{
  "rope_fraction": 0.5,
  "bias": "none",
  "tie_word_embeddings": false,
  "extras": ["capped logits"],
  "init": "normal",
  "beta1": 0.9,
  "lr_head": 0.00839,
  "final_lr_fraction": 0.1,
  "train_tokens": 548300000
}
Each number is 500 + 50 x the weight over its row's rms, rounded and kept within 0 to 999. Layers, rows and columns count from 0. Numbers have three digits each. The size before them is the row's rms in percent of the matrix's.

# layer 17 attention query, 256x256, rms 0.0801, rows 70-88,102-119, columns 0-255
080:575484436445543500535531503495577579443493447465532590560499562514439444468537454505549466476440508552571451567525452485449538536563536558398535562537559502526526536382491422462440521523546535414529399408500645499480469491544508398504456496517542503526473484483565521551438555508572472501511505495444486539490467504514538434536467452528480539484466532472528431479537534490584400389543450419463445499519578442524519593479491502489432443533565499457409466421478513519513417538431505596438567517547446374454508543482489505506502479548526479587576507427565390450412430531526470522521379502489461379476495501556456511514579526560466455508450540616428476478514463569558557521573526502445482510464512400546537516596566567516514471571487515565454514498497491450498574480493517
126:545530420400511424540511573404556600467491547511597564569484588460504499489541430415513444460408498544501457529571494448442550493562492539480550527488509452538552542453525455464379489557527462469453459475478508616467518586569544455475451563533433497459460519559533555559463569492589546546560485532477562463539480558564576491569498447522505426441473464448514462545595561504510417415566566521489448472565491490562457475482522468532455530516456418491442443406447525636455486492475456544438610477537477435464576552422458491472521457486568490526555513511567393470462490498576485496539456538467492441495483492499487439547544567564437467425417582580483449528570487551503489468505446564454450432399546448472518474554592502560449466451512439543471551532496568469456471462497489
114:435617547518537491516585507509493481536446470498430426501553458629398524588512516463392511508450501448550558563526552416575486508475543413582516476472491483596608466508501632417496582530512449583512580507504458400581472495551423573461510519573509544645513483527452519528543427545475534504470520409527482532529498421519525501516578472454453452469533504478568514519514458415497537606474479544521538546547528560457551527563511559439538458487411439510555527465471543484497420490491511519498445572547541565528486436562510476507497513499456540429444509510434493633519476541472518459463517445476528566509496439507485582495510565555549575616514439415535467479525582508481562436546526529605493533485524616459507520505388474423514550468458469409483497483478510512549525440503503
107:439507536505553432455401530430529543479476442499515396520480545472549505526498490479459497596447551531473392458460538525538493555477530526469419442582598583555565562491515512515466570554525489541505473463452477507535507413559431408388527524558429535456396464541512464474487550508455470501604503478450389461524485466542433530426453507490481429538468485470498520446513554533574505533590553511528404490515534522441497494490521450454396595498491513490502508437541455523540479520467534566444550512555536467480400539490429420552395437488462484551470580473490529579530590648492411543519463526484402453510550516526480415501509440510473414527478528508449433517551569501491503488542473552391450611476570548560402497529485459583390492442522503444520537528548478512483437586488567
107:512459477610522311481584477452562522515524426414505546460391498468510443547512445564525446458490500545406445529470457420459465498466569499525553510526570549604504514505553506427445444487481481512503500537560561483565435506579414562478483454441530486608579536518483495530494533499509554589485480431395503584410462454481543436457510532484514510557452484493542496447497506488467547511538470526578584566535503521559468522508529580515444492513489478494508543452460536464417482513539522484508533581518483475561514459452397525492535402488601492539568495508577451559513429499480467629405523492413522521502529440459505477643523511533495553533498537612535437530544495522435521526543525376556515551427579547486501568474532561479501473511418456510444522470482494552598484455549625
073:416445483563492488487414495513547467475558464475532473517470640555505540551551516508548493527537543392388483477482433437569445439532453533591488558575553553507494505433554485477491508452559538508451519460575453392468455523470489578572493394451451461541555581615524553480396488482443466589551464546472505558499534525608532469487437488450502501537470592498432358422520491528494467530517548578492633442462537528560550429508446503577467400494503586525495596464506509527453482563532530447511525442497471452593426415475475545465584516506562500485555457453539469493449511558488521526524564569501493565545537512469557564607496547451569445515524500521514449648478444492436487472440506453546461491489505512529540502489461565456469446507552515512443514421475544482520454450595518
098:534487508449474544494534453501527495471449591501478558542502517466427504448492499556504513404512535525545622564414476549428525534551557563386495521469463497485456470514499485451461444466515536482507467516546524575479514556455608414498569574484590548491486470450522496475472479511509475410533536680574620573493479566489514493524487576614599508477566427467473553611501527463537468438485444397509451524522553439575498562504551487529585444482632538548564508497521572469456525501536521565486485465516550476548474507433574527485508567563433451464486517500548490472444498489635561474475504498445551466525491506449510530492540523526331453469387498493508536562426452494586478427445506533486586456510466399588560511440521530520471503499442527538475458552469475539530518506540394
094:459513511445437462602424566476538551519623530527536446517486484476495540394455594460421561507469489605536520471425433476451476437527471544496544522508477518451470476596495558517479532605534377504563452498430405513583487584524529472550477524545525477581496470517550483488486424508450448512586508542486448483444496420512448505550526405448444461552594417514503616477467535417569539565538591526471471475467516519443494473541533496526520628533497434437463535444434457500464469519482536540435496474610592564462615484461493475415444434516524459615494547558468480526491536521509478571485467495424471492417460460443535476532528499486540546441564520581517517499469565516450553534528484598486461468611420448536502548570516523501485463530596519577459578476528542549462476504561564
097:428553497436505491477530435575467484400419477536531499515542545517539490544465516460457414485419571438460589560407458402510457448509419479509571434475504510433645528493591432477508543529549575475489580513445545433540456440475501511406559591507499459391472516536461631527507461511550523547523560527490556467575478602461531528552489491528523509456521461424536534548562518596614501539531489496595565492463533458529491525536498496486488495456471520556434452532479532546539516461516528521473528581502520450505444500551581532498484515447530513430493495571527485550528398475559511424485472544453647487559516424542446506540497556537553602495497541468436509489484545461578496550628539468504474499403472555486515518414468368538509524411534484479537522506475457488495530595528630
105:463389466516504541401453425577539536512415475447442444424525491512551552570536448507466497494540471420467462490478495529551547457547537401518542484415540490504537459504504503551462489491516519452552463528513505381518445397348418575483493520496540463452553455428488551557494483508587526497453436474581437519513491542523516509457530475467540552561495563472573513472505477468513427518554482451577495446416514525563536401536378529420566433466542566621500478462549438427501583523467518422534489540554463516521497538537549558425504532432503569527500411371474593516563537478506546482457524455505520474512599477533533537528447496435546484556528533442515493366460411497498457574510608464571507535456478505560486396428434502504487588514455531467545424483484498412449554469466521
084:477513494562450470509448461528425456516518413439479452510513462497472493501434502498499532679546439562435474484598457511509510464449537479574538482504503533559499532545438515543516451429516506558485489498511514545508457530494503500509505564538564561503511600550594450487481550551517495436507456528529435456522525508590534523499463541422467471479464512541530394499432432555443553474458555487494479435539456521417512507528484475437449466489533618502538433543527438492592491538459482444519464462485480555534504517532413479537511585566460594451585492505549569518453563534470426539525555511560544502500470559511587425409391363477469448566413454373493496471578497508405465473438586428415445459460597518467380492551504507486424445482568440403517390493421516548522471492471413
099:530522661452505587496434479550515492473511558418477517548488459436510540420565511498418479495462489460625436519411575526441503541491498433427514471520525453538544452523543541510472530473538535486483525470523507501590550460482451529493591567471536516518483347471521328539488551504518536574562417473433498514498530464479386523439399408488478482550502463491462533476532458450535494504529477491604487560462492546567501490615483501467475519513441492455524596489488424510527505428550487617601454397536516527563527498424506501471507469455592492567488443617443431489488416501563457473478460453452440554488507505503462508494444523467535451387575549537444541544488541539491442528432508469467525492603533516521465542546512470533539512448447524564505604431543532594406527434492482
112:526541524536450458451460456465500441512525500452512466500536447522539578462505480498515582503512437407482579520462475436568459440438537523581548498427565474504493394511505584512510530491441483519479571540481544421420466435448455537462416458426489431550508435466420545582489482458429590546438521448490451531480544386402527485522554437446497580453477557513531454392547505488501517477466480574462569489449481526471495439434492581466542425464445565532484555478460478530458374536536467396509452529451509410483460427436499508495493501492545467467559474388455551525614463579477554554475481419422546563453566521493481549476452600489599511560574424555571493467566468477473433557475457451553526575527455580533525531483488574400540485566506454503500551411519497499455511419588538
094:469560591472472537543495473493477487556470552500545439490519529536510527492453521533444507500463498541570501616455468489495505458498536353466495452451504424491581465528506556505521519433517409524508503529474528568555527493545482470456445497516556475507497562422426539496557559570541533536418465420596530459563473444497640543450613480493505490408578508547534512506501537429510512532538347557544434556503514561475490487512478553477548504443432538510536629416503571476501485436533529520543476516527488589549482426511479451445500499479493527472449462507350520571569509476548495456486481400554494592482468430487465520403452507492612494608534461464543528506481536527434502517541557513606489602503450652518449479551522409452477538581442516382562509476434516447468538526546466
110:507490572479501433450506462570502483494455436521473511458512475530431452540548430459492496487534539434507538541490467408474448478506508512583438535541463484502427526456532491444506430451497581473460568497526463366532419503422513528528483473457511547644556454472466536571542411575500540517476568445457509560470486497470459487557584456493506534531470510506517526489620493552477526444395534509419659513500533477508498634503616531521561406461516449484535466491479471545538500624568516478469462522532500455521504429551508508481573553553500471468520476474610433519552412458521507491541528534470493532516535550566559502540552490512506542511448444447404504528487446484524531536525492451631582453498554554489508545490437632500535529411480504569410423471551628502547477346440444
091:497477560496427548476492522557494478469464511388538555453503499481422509552454438483453434534543493484550528602457534471489471482460451434593592419542448466474518467543483461566532527481453485543524536375576531435555473457479437529586463461458479500563555608452537574506555479545524485534434415445538424483524592531475538565412483539469503539577519471612422469534480542559443459513423550496491532524484448538489457532547476510478542390481545526562600407586521469468536532455547532557555401377514491474519482493512581478471600501552447578594478478491428486508414459497550473461483527457538553446553512493516620601486486521457562581555438451495355534494425482514500563476487601497582512451539453499479471463472545437477492562528473468507434450442519500507478526477480389
110:437502519481520529486535522438482552528550487493446435542492483469488455452518502402479540491388523385482511492516517424475395525458479485516455554480547595523432433552429510438491538535479518482543540540585582419503516499580413578442492519490551494576390469552449495562475406459515607520583553498482416520457511466400451509593475444491464516533506440485508432507533558503581543591488479537493552607473540531541451576489564604426448473528395433468438543468446487438497529544432550460388531553468522450461497445520503473467459501475475424570523539514460435449406441515531476501446438482435508577517536518479392506468536484602528573525530463601491617416528495537513459528523452613442469530502475551547549551529489439587536505509589512564527526467541504556542448529546546
104:582475479510511544441463535465562600490496526457580585498457524417494475436448526542567459436506519580463544484492514503466492529534515577407589513516429578478500545507582379493429366548490471480510463463590520584483479534481506405570449509447547518450482509532495543491511498499594466478535464586503496532506443548491491502497479472527523516526525485509489494525519635470529435381532539350519485451491532499543531506449542439528457477601568454473494474509511496444464445537368543551447539433482493439511531527446462505449535492527519463532559545471500479432450498510629489486525511496477491385512504485451603441446498534484466441440454507574386440517486368534574530406496554510473555458534520369562584501461568544600479488490403516561406510537515483511564513498579505
083:597484627503473440579478517485398466525529438473451457439530520510460525582582496479527540417420440446519469451573535482419495537529436485596418568472550508492477531522562575506503533579413552521531554524503490476491484578511478527526589424455434486547526396476426411491502503455481561490512528442424481542389516461469452478553588497441529482596445551407527524480477454555553507501365417494495534569524541510636527586520551513566479516455540512525498518482445524509572498647530534504435507611531548488430541489529531520503445465579484426457454453527442462512545440471455526503523515503396478560500562507467477449467476572582528541489501430501545533507517538527534448558511388525467600546530445517541575520547540554537575447421521454534431514519534521534544503419499550
086:440616498414572582540463485508558544522579535457525550522482534509530490445455458478553506506374493496497523585522454338371552448554434543485438521485504506510586542423497439525411491559538503491476453435490573511464503579511519495435431431458501553470440517522557453502474538555586454462475460492509569510489400600593587386552497499445524434494517478489512464514469544465579454456610491535415440471525390427526513430479533537510475473586420500534483564427496534526420501507407544533483590478568435515474537585511530542483598493490493471561454493540565472451465441494481495532508461540500460445554500510541448553400561598564493472450521615621530460465523440486522537500520525534513460551411523453533496492581494559528522497529487460597550524528487556466489499488518533
145:494512397418523421515458504440513555501558453529575566557470608433478439526525478429550383494437539515492460500569502521401526497570490508459508555488500520551493521455539456478447430558561532441449461499496554575465518573596516477452452540520463517507451567596578542522506531558546516457555486547478575492529461534602523474540480458527547495486416403464517458529570552558480465436559560510515458474578518479593425529503536502581449529534453448503414431446500568606466477533459462543400610459544484520448535537453432448501504398478546475500595535526553412480411501493582469499577418538516437459516464544496522484588628499544432488464468569511477490527598495559554541515502440521443431462412551481509502481537577553638504490493525455567477517535555529466527541526485573
089:503521420467547451555609561460568474504435418518523494550430463514442451416511519491405447524495492552570634542606519502535585501553518518433478493504445447553531500459532526436451473497573490542492529504497537434493492555604448544598515459591591608524449449453574537542512535469479473546487466493567550530532452618565555537584455490523395569427565556476485573486566531471536496540493441484451573507531529560564495527541503497413491525540531478485469489462432588525496419505478554543563555402514465448513462515473547460499432477644555591463535548537575400530399527541633497483505489529455471534456553492583452411515489475391515465463413527448491417428433449505547500469443507433543444534509523536483454520524521472464483490430470512489496461491524503581515495502486447
095:420576522371589550503444433441545434567465517582470504531523464431511489496589439455550516489429510500518603493476525547463519494533609474479484509516545494491489587505490468516495383345514492515502488519548435443459450418552471395394541419466570580398461491480503511460518578603495562494458509550506465484474409485581489534459513527426508426502530441480519502424535525466572470531550452447509502431503454474525515421467548458503571523524511512460536576479485487510455496483371485480521549469504512487546400502456496472506529537514488521542479482559583467585519493533496506491475467587518453549601481507526493540376523546490467433440508507538538506444461511500407535354522502533463394603480555435460491532471402463547545561447435468523531462555507364473461519573545498
088:425471525502437399486600464437614541468494452437478513524415448543489464498551441498464408535573501584404480555532489483459498498445572492513530463540475459509538545585522456483452486511460564522593503487528519500572467373555444540419563572484469516507557500457514581477576516452521483528510484535492510521463473525449494489485491559465523410523466600408478529473460421498401518390517529410551439612572526482493550548508517435437499524553460488557604481522414597505535357522544514502581527485573531477595447523522494528502431510445472544516512491507486482544487435454495492536464571520431517455447526479547499532545434505573518452563435503518429446509512490541475583466474647448580567520489505459531529505479491461451454511400464441475430477564513486552629509385477580
095:484470530548434454509447504518487488460630458483446399556452553528455571648561514475412497508502522438500424482489489490513405550465480466467479500492491543526495461477547572491598562519508562520476569533597379470542409528439467545568518453500383460577583526478519514450446489460422521563655471522465438563462534445531496512494514471465541437515448536526449479519533479438447474555421531536559631544521630535561513547548479511469459507473475547551508587499479550499495529571533537517504456556511557527535594426392458512496490426494491427476476456514420473521521442535521478525537582447371484514550540500511504544596566484473568569544524412475556575573495570442460511490458465531552570504561485509478556562474515559521521463480416526464489574476429526555507550468543573
086:481461561476473490460532426469498441424475509483511564403431561392471441427514471536557576437514594477517543459473501555441523421538542590467519576515488546473477554433403456510513480506555493510502449457521496501484547561575473492501513540472530506501610534475598549493560516466457475426532600453558581526449490506500480502493535459569533393440428457473511482521512538579502462363431497421513407502551563450595470580551561508552483438518572534612466546499483514497463553516448547526400520562470531480574481532516534537508554509555464401562561626473544486425475541453558483551549546489569487432564434577504515545474563558432468463434485482483493454547496440511577551567473489480475475435435519423550611517484592508511523553540597510554505447485418487528562475560488412
109:456498490458507514602445499514545512447531513573530561510466593540435463412498543427461536511399571588516506486433453528441470456530439560417504588537526558478554446527538484523434453598549472568526479414456501484549423522567515496487455583578544554594481528571515507499529448535539541560513483510461549507495469475549518496487536496492506429448506377422535498578494536503565539464558498535441386469539510478482465561594559554574505567493509506481416484422442532566529448537453433586475587460540496573481591497473531473426456487549459523439517521464450431510407554572576417529532442525480490454395440473439508554529554485513472532447477554525458519551501501586575554492593491571498498533457442454505491519579504606578432450468580468554527540499579547421570538601522569
108:492486502486485518481525470502508459543610503600491446482549489508468484462439555484528489540387552461520516492451518443468388484481547509489608579462533493535388414473563596445554544571505510523496573480497500448514519591597396601441454510521531449584491484476522502474460494521485618510565493476494586556419511476457464537492471387494479508507449408540467493513548535474544551634442529527604561515486581514562503516580603600517471522441537530491441504443507504538522572558500505522448513566515502595437574485439519490466458465510446524544535541509469407521490491507583468482490499512445474583562464442518420534535601431500543629408565481514505521539507436443507452556524437498513577533507420515475595547498551503575558486457505481509560550510490524462567575600575576
092:492439511537412579444510547405430532554443492504509465432472456380469527486483467416498495484505492515468442456517582522507467592528573468537564486527507490569516512550460486393442477504563616483521553440524490458565537536529451478521512518492460469408477487515523351475511487556508456503576459456482524482526466563520498605509441368498441535497450441484563518530546458487467519565522556393554495534527519571527540425456449494570432523566441546478521520537597449563449490439385559557533507533482467501548484530529451490473478478454518535463518404495540426475546523451525486587451556565477421479509470551456594465431541523593528473539516514509554540448501491587445394575390486519462514511530563398443497481534483526646522496432462406582433530504529498481559453568516607
093:536534524593474506474493522497423490513458401489422454492545438555620527538559512479458540563580439470512492572486475517564533537547465477561446429509456522553513487563408465537588469414470543467440538530555460539471500495477562473589502491520494575388511521491482493505473510479475457409517473524508439510505547484543559483558444498544510551501513574630526539470428427555462427547489491488507558422528428544430495464449420386482455532452529607568504502516597436499521496485514502410586419520525452475475457452558446457613543531447568496417474408511528553461543502500446511500466503468565520440542541574562526435464437414508491474531535462444535533428499581426445479400435465420488508513509575449371426452494452451456499511503584510438467455530407532563423533416430498
084:388506594465454536510450417602459515373494507430486505504539539510545439455511490404513489517551504502588430552423516507439450462511543484474455462504456490536592522502603548512503573541443553475587505482472482384609514486458574479483593663516641518517551446466509507511544558481561543513555578458483466480463556481437503504483533548529565409429510495485428605543538472495539478462486493493486459470463491422449521575530481450479535466476478552399528537480500461556561487509543360547458432470593513499548487527511501545524533516476481457446508449500417463477511483449438509438433652489464518476452526479488567576370489479544566427438571495435462516524449449537468517480496621523525456415497460488488434506439423471505482564490503510551500432541483451486514546472442479
090:512505467459529478509422530480474527512485535475547516508500416410488484424522454479549497490557547559508568530543451460515469477504464596468349535525543457478533535482515419451454450564519594515510513478563504463424471520498554425590456471394501514509525479509488540438473484409408505500546468530427563580579512531470578452512461500565486550531543599568495431447620513386517488503507560424431516505466487473564451512451536343480581426514500487492479495508465460536468358579432471541453509476436448471426547527547539529500540515542450467447474518485510484460530440541526560540522445541409593397421543625464514443485559457461489437512460495512592488479537403426531512510534498498417487538493529527517532562523515511474492511531516521604424503547481498493524582421565664
095:447480506461527441535442505403439415462491523498511420535459472534483534412475607531433523455497496511550596463509523513508526411482478383447548379582496498480602460497556554520557516457536446556514540586463487490540456404604455596495488529532379451519544564425456502539511522465444404526541539405482498458498513535548438505473472516510487459453513536465598465491448422500529527443471469473517464571565418558557446457505444402441460506462516477510538605432385481509582481466560488465581526492471554509534508470524557444417485459464558446453443506550479368524608655533468505558519518488519503503406439504443456511471444517523563520521482493505429460540500558481552460492498528479515462523457453607548461460509504439442467505509537435391501549468524491490503444531388539
145:548511492474524423457527547538536490506452499409525435496439511467482506465548487515495553411532519445571520556524505494559456497559503582472501539478520505528469489459516446458525502451505492468554561531542596420410479517506436459641430472436545531516497478458444477570458550378491576488495439459506487535527579513404500463484468491472468510508525573495505474518578545522535464402501465566459455531408490510606505572505451542410474440450533483383576485498440491465467425549480509474495485530441448345518625438430441472455449487542564444520492492422474456461589458534552529503568430436438594557442514531493463454527482560484479442498477439518576465453431514459572436480479467522461613524616510565546464592493541590434533442518506542544496563507492556483402512368586498
077:503461544500530451491476453538462509518599490463456527439444497506390529565404543433481467484457486598445536475457485563517495548491497444520540522548446575471447425533455520632551490545494466465531628498447429517581509519531545468498487452411417496587481610501495530548604459476489577460544403441507411502429535510497487490491481493489470421523531525558452619552490474432557598559477535519483537434430583475550388539510484523575483500527532488546443398605472468471485467478513511539503472511467614513384519495489473487468461402520465382604490536438442481439496519389515543553535502496465406543497457478444509552552508417567432550489507498453462535459448543473477485473534489489490432439507408529523443511473557527521604526575471457508498429460512531530562542513382468
095:427484544443537458588541498553558561519540503570458492500545489536414467521462490438480475512485453515503533493422421448434420468473501419539552462523509549426537463565561518450469487582423544459566484503480471475526474436462472603471506506542616415607541464476403476508536399509470609565465494609430490542527455450508469531481482539571514569533561489513515518599506474467549530590480544491555595444533513474467431634534541583554644524504494498469524469492498496476546614522554502536389469478529580597449452480421564537521456505457482511460535498560460489568432481498490477496454524527433443562529494497507427485491521430603494581518455438486420538458569485499526555591556520544639461516518398560526509466474477521502450478522512526477490429507538532480568399573481468
099:462542548542524485510607450529582478487544541552435562420430523492442532543444463462627474532454555517434501494518522493425466468452525498553498593532492554564538531545541473521491507520482494537465541449430458522534546512472499480400507507477431450532504551515533479499626388551486564438465543519485520565473430475496507459413536435442549426543441462410573554536490479485569552423416622449508480442563618456493537517500555455581546485572511465520527524524439513475471433572483511473354545470546524551504517528523462537521500509505420383520480467440442462486496496412500571571484558551542451504519466462464547608472558524521423500475501510527462521542520464517507566514546452569491464489501480436486637461475448534583625570550434432544505565537550456486633535545442575
# layer 17 attention key, 128x256, rms 0.0753, rows 38-55, columns 0-255
134:593487476458514432511489540412474499492525515507579529512460601388484468487539505482531507474491499516456501448562506509467513570550517573373519499500512545532510581444571493454477417507583518494470486530452506541469501515606474459553468474470368518407494471520460489542482582472522479499580458514465511507528505564551520606497519471483509504473480449453499469464543508541508423469498507515480486532576488478582428537496560409525458508556481424464474500403431531577493506482440510521465635511462536467534574469447368435452480438583485498442482527531582384452583479479557471536618420494514430456471441531492455428542568539512468428495444569542476427473558522566548467423518396476450510519473629440534563464549609508535475450397535452561461632511525609488478518470495560
081:491527481514457486491500514477380443528456494530578414501506442470485516491536566578513587441464456505493535389498523509567397572503554452438496427502539567519495536477541514453513435462504538495495503615458505544471455482568490508497495453375410535444451495574406392505440494514475463427547452424444433541517504519424414573520503494447467513557480479436490442449546448600449454512473451541483489526495483512562468542456511470476439503529527418514579564491485496498525472506430539463554510535380566433541548421518460391442386492571553534492480503476514451503638475579469466482551388498515554565569499615439474435544533532492523515516503477513468469455529537505488501436463364540451546589554585550533400550490550498525534478412539514468468602505510510500451540426550591
096:514501520434558455509506488405541462545522461537473541527503565474505527513467428497562613507523432482510499468514514425557520514518455486447524496518576453493482513506511478498604542414551475508559504463570462516440554510539476516564549537502459444429485569553549356489558526435454493494527508489559556500478476435524445493461495501492419562537518416460537555572485547562524487457463422529447547438497540451486491467409481475479458566485488425562439623448524541493503508441539505506582455517504455471530542449420486505517456541568461501465472490522505536505600552422492514494567553342367461610461590612481507504615470481432548563501520398506573473508539547472564387504450403457423541416543448608481544529401510458448602450528485485497500555529504391537527524570448534
100:539508566414457506533461517519496424476534527510536506513490565433456535506495579504489465497464466530599465496489493503547539502558496492432552552488446446493525487564507536531516571561552496568518516542483571502503523533524525507488448570452415511483526558540506377533503557474605526513514456460565546407475518515627470516515520485430459507349482404471514539524517537566577455528514507574415442456559457502513448460525459489579384541481484585457425565423456498538485534532518531547446517529472459454497605439516474413476488459588547492428526482451439466574448537417481535459517470497429467537414476497574489497548537556566544488599490513480396569491514526516599470561520435438503509550577489417513527448546593554501545465488567466472571619399398569469574552502538650
102:561546511556498505509531486581502514478511531522532397516584527437570523478480472527514572523485549493491521444429509509602478492502496566340565588515393554443515562441494601443537459502548535476457499448473560554491537521504474482507510477541444555515485584479511373444519519440426387493547540606502458445523462452466431545535513470542548472533531512486567486520527540527524504500420498487451457474501536483474529619476461457485443558510553478537500502536524477506523450472508486493438518459388406557483516433383538581456473430526471552422361384573548490429478487449486546435574486591426490510419494513483435482491480568575483477528544552495561523548466506565510432561488369552433546483547491534559468502478499506487492501538491528594503509471512440638388392500449553
110:408503473504543503477489417536594549481515510563482507485526375563561461419531430457433423479465542532500526411514512612456481525489397544420387515481478581476540491514501462471421488482544559440495547381379544462497531592413573466384550504436498557459371488568573562556589466548543522477438582529495531432516415532458549501544470496530523518467546528402523512520462501487478454439515597508493481444449459470397503479480425538517561440528515503556492526556557452518483489458451501525525543484508463563462435504564536600583525509489520543428453466475485564503459510512501572474436499578580521428558498547553510505447508478491440441472495577489492598484529497481517487669516598529521491488481505479470489420606449433527485543517521460430528508584553487528459505486482448
107:502533475567507416409537521487534578499449463471524552532540505497532455565529466501447578448535461517540518544494597571525405443395593566524562492558604516533455504541422457452489443443461524487639533575608541452514445435516495465595395485480557499502565409433368521511528456433528556527480513481453423495389594483478486508444601454469481575568525457597410420504505507488453467535477533519437487507471511471539577540508519441441456496601552472402506426565434438467489434564482512509501463548400545514511515418522493475457502559521539500585508456469492491526505509573430473538538495529553470504459524530484442491453533542529505474546459478526472464358444445498494506501541550528530393506572509465437517493553448552391588510453491561568495447498512533457444507499533444
115:596511560487561415482558526553454530507469509425526412504523540484502507467539513587537608440459585487562539401552449422566475501469559480499508508464571512482486540472522559473509456500474503487472494543507539437517470461553486481499499447449435468623518489522428386569404513426471457439488507462433411588435505509392444473448547490413417496443402517446488415455520515575578518512450390518449472542477468496577509495539525505468443490545493434434527564452537376509432472540495502474493485588424559464566574411466472471423490449571477481471536531508435450441608442457442487547543526492406454583554499518499460468547499579577473468583493458488484489504549458514421489471455442529507563496580456567518478550498491567430539455476566501477454547534502583586364497477515514
095:509581492452544461433468469457540531530540430520502522494501493579478489440535529469571474642471548496611567472448407545499509527531568510473373526499496493521566516499490543511516538494498567526534545436429456502491436516475592450487506510559477597525477521467561435497482412465541417453415595635493571516566544531541493485577444547504436456449540485578531497598482532572496516458524503493540625424518423539471416443580496460559464523505479506516497537492557502545485412496431432583456445508501541472537559521488421530523494612584492502476434410570551494438480484583527501497461521532603384608539561582498626536521451455543415459504557523513497491458486589555510503465477517473559417479462552520496501425540513573483427518468458490445463518604543528498527538496438476
098:586635528531520489477396498481509540560550450488513588512533506492511479455475565529458524522516455492496488577552406552449607491486432561473465514468535578472430441514514465583497453396466440463493504511543449483473455465457557551590480489506542462481552558454518602529512529512570416530498489621460468508519570503495527493490495535559516570493606493572518537593474569477550473403475477523512392430495403483514456558548551432586507538547530489496537439396456523426493432494482553513478468495447477482498448616369550452464503565532490472500500455531570581393396518565514481492516520482601545519501547449467499480428490450482428398473477459503482473470464461492577497433505569439553545481606454460545534499395506543385455542476488526520431424524431536461527482517486396
109:458448463479487607457453474484569533499538560554483550514507426490539550525429492466515447562488465481507441642437488566465588548489487387526422440499463512501506379493453526553478560476514470472512524493552485571577493507459523564454569505465565494333441562409503565524586481547561504540496465523559541409539434476525483554445476474518594491563523422499539521490538447490503510454594561428552434555498511542474552445471525589532595526484486550542516539521545551496570581486593455563542473416579558571521426574605526547565493484324442555512526499523460505520449508489509507502453508486484582493498432473515447566498463482528571440486519549467437536483429512472552487457490546546441464521533505461456468455519500433515500576503438506515583507401530409458508431582572453
102:603468533557377511468557533620480501530497596497497527527505444532533567460462561570507426506474474521553466537553410497476430528466467511505564515455473536545514484453494562441538515448508516438460572399510490470494557461479481518604529513437612500575561595403440489397467513417459410461486484682530493489508516466347511492501467482442539510533519515533518537460481484512427532620472445414521463524454352539458437449435436447441493470439519520489531427523558590435518503555523503514536397571506500469507461497563529473500498545505449472565446448510460506487561501405456557480472499427503504470641516459539462497448484464599556532528509491520498536464496521529492460414536494521541418511535445451523506510588518450451577502512532491489397462442521490483474461415532450
084:556487468608498482402500490522497442539507519501505504465452513520476512537513465625449554410610443535520499489531562556499462506475478525464532422419432537513376549443548499529525544478507436481564558556529483454504428443465424505448529431522556500379494479512467446385512549581499458483439482521454461536547515536506406541451535529502485492513519609367560469487481477551416505486489445379462382433478452522515547527533540563503470536532520521497512550588465553466545579556520514452540453418534509514593546506472458565606497544495514409460407508505437507497549456555530485476488534524538622491525441406382491464467420509489595568573536492458442543451501454484473491482476509370472541559602535506529470589440449510422484489617485521499485441516513468539514438479508535
101:517548477465386540422479534488479507535503482523422462494639482532595617457462538510494489568613433419386513517525415501584495471406446488597457433489487493430440479535546481494554459469526464506595550506575464564463519571499435578594471442498488418535552542491435478498507428460522431492428472514617553524467514501531443566478460425482440571545490411600451519446524431513387535521479490545495543415355453500423492443571466525477527565514512473490480449524465516501479549477499492442516426456436562475514464469495637477444480464525355515522528437518454543486590409529520533434541494404481495507514542535581588514531492449526512543568519453502529502550490471441499524423469452473503486473493491498419550510399451508459514517441478477518463539540498523528471487460548442
100:506441496498532482510564488534571461519514521460473431410429511511554499530545519544549476404487494483460537414574472521510390573492496496426408572469589573488467525433456584480394455499487493483482477489467519444525509470484404470394585606481575553542418446595508468419473558549432556473497574559461543564501405506509397592555539563525504480525502545408487420483446532465540517489486391440401494553549594489530523522457585526411503451517440458558548509459495555409504501568456575559439545588477510522603502484472436562580494562484487547495447577520535506509493496465496505500476471555540582486501538519524441469429441541445518571504437440487493495420548464558409411447554564464492486493457510596524480546516454423572457451503456547517465490572505421571497494517485550
098:544506519467458480531498498531469461401498536538462401560497518533571460502530496499425520598584489531476464576486413464523371536470447486450430457475500504494452455459544619446397527483488506443460536444530404500418529529433446542496587471506563543490471476527487589500516486485453458578466533473504576524459444643425551529561488498544568594509499526446395560523518485474421523462534470459511453563504530538405437484433426520447477493476554521518518478541549452485534533509498472449544402574483436546496550509495608568555462509451530532371496429567461499557626532565505531485545590510462577460492585527484421503507407433436554552567553423460557458580524598481485440515439593475484497532529523539426571514511472470504512464484550505468481376471459448480549544498494464
099:535484572506486453497529481473516513450485469497554504538545548492514519550519500492447524515583627485464534511349420450498525493526495458507477512523440453482532543531490519527513579525531486504612485439439517551574583515555555485506527457552562506565547454484575425443459499457444480516506478554549543544518502498561536453535489517430481468458474520492421551444505520575525549546406593409534489389445466485508441478548497464499502612564517564449501567455466535590443426481535313590583439399604526501509481439553428505533557532551525499511486522549545508463478380372527575466571577470496441524554567526592499506532508587477439543510472496436510525569473510512577445514449428454454546456478478370465486579430555473481506435511499563549480520460488558544517597471446523
102:542526541587499469426549494568466485403485534431581464479540456425499489524546509549489560481530497553533579448505526549473426487446623534394564519577591586492475549511539575426496463589545467535554539586535535458524437511499476514447474438469479558528543546517407448473380499474510524505473506459384409540399551486412416551587545533448551523526525466456442472506470518507407424519505468408417516526416488547531524548492550456469416582517564464533478515513509471491471498493443526459447498538361478520546576443399557504536433537510464530428473458529526571542509448571379470552495507586498472518486554524531449426525507492537517472539461424474497516454512513563434532508427538479473514625557599483486550543480534523467517491445558489518503530536510516562347478534499452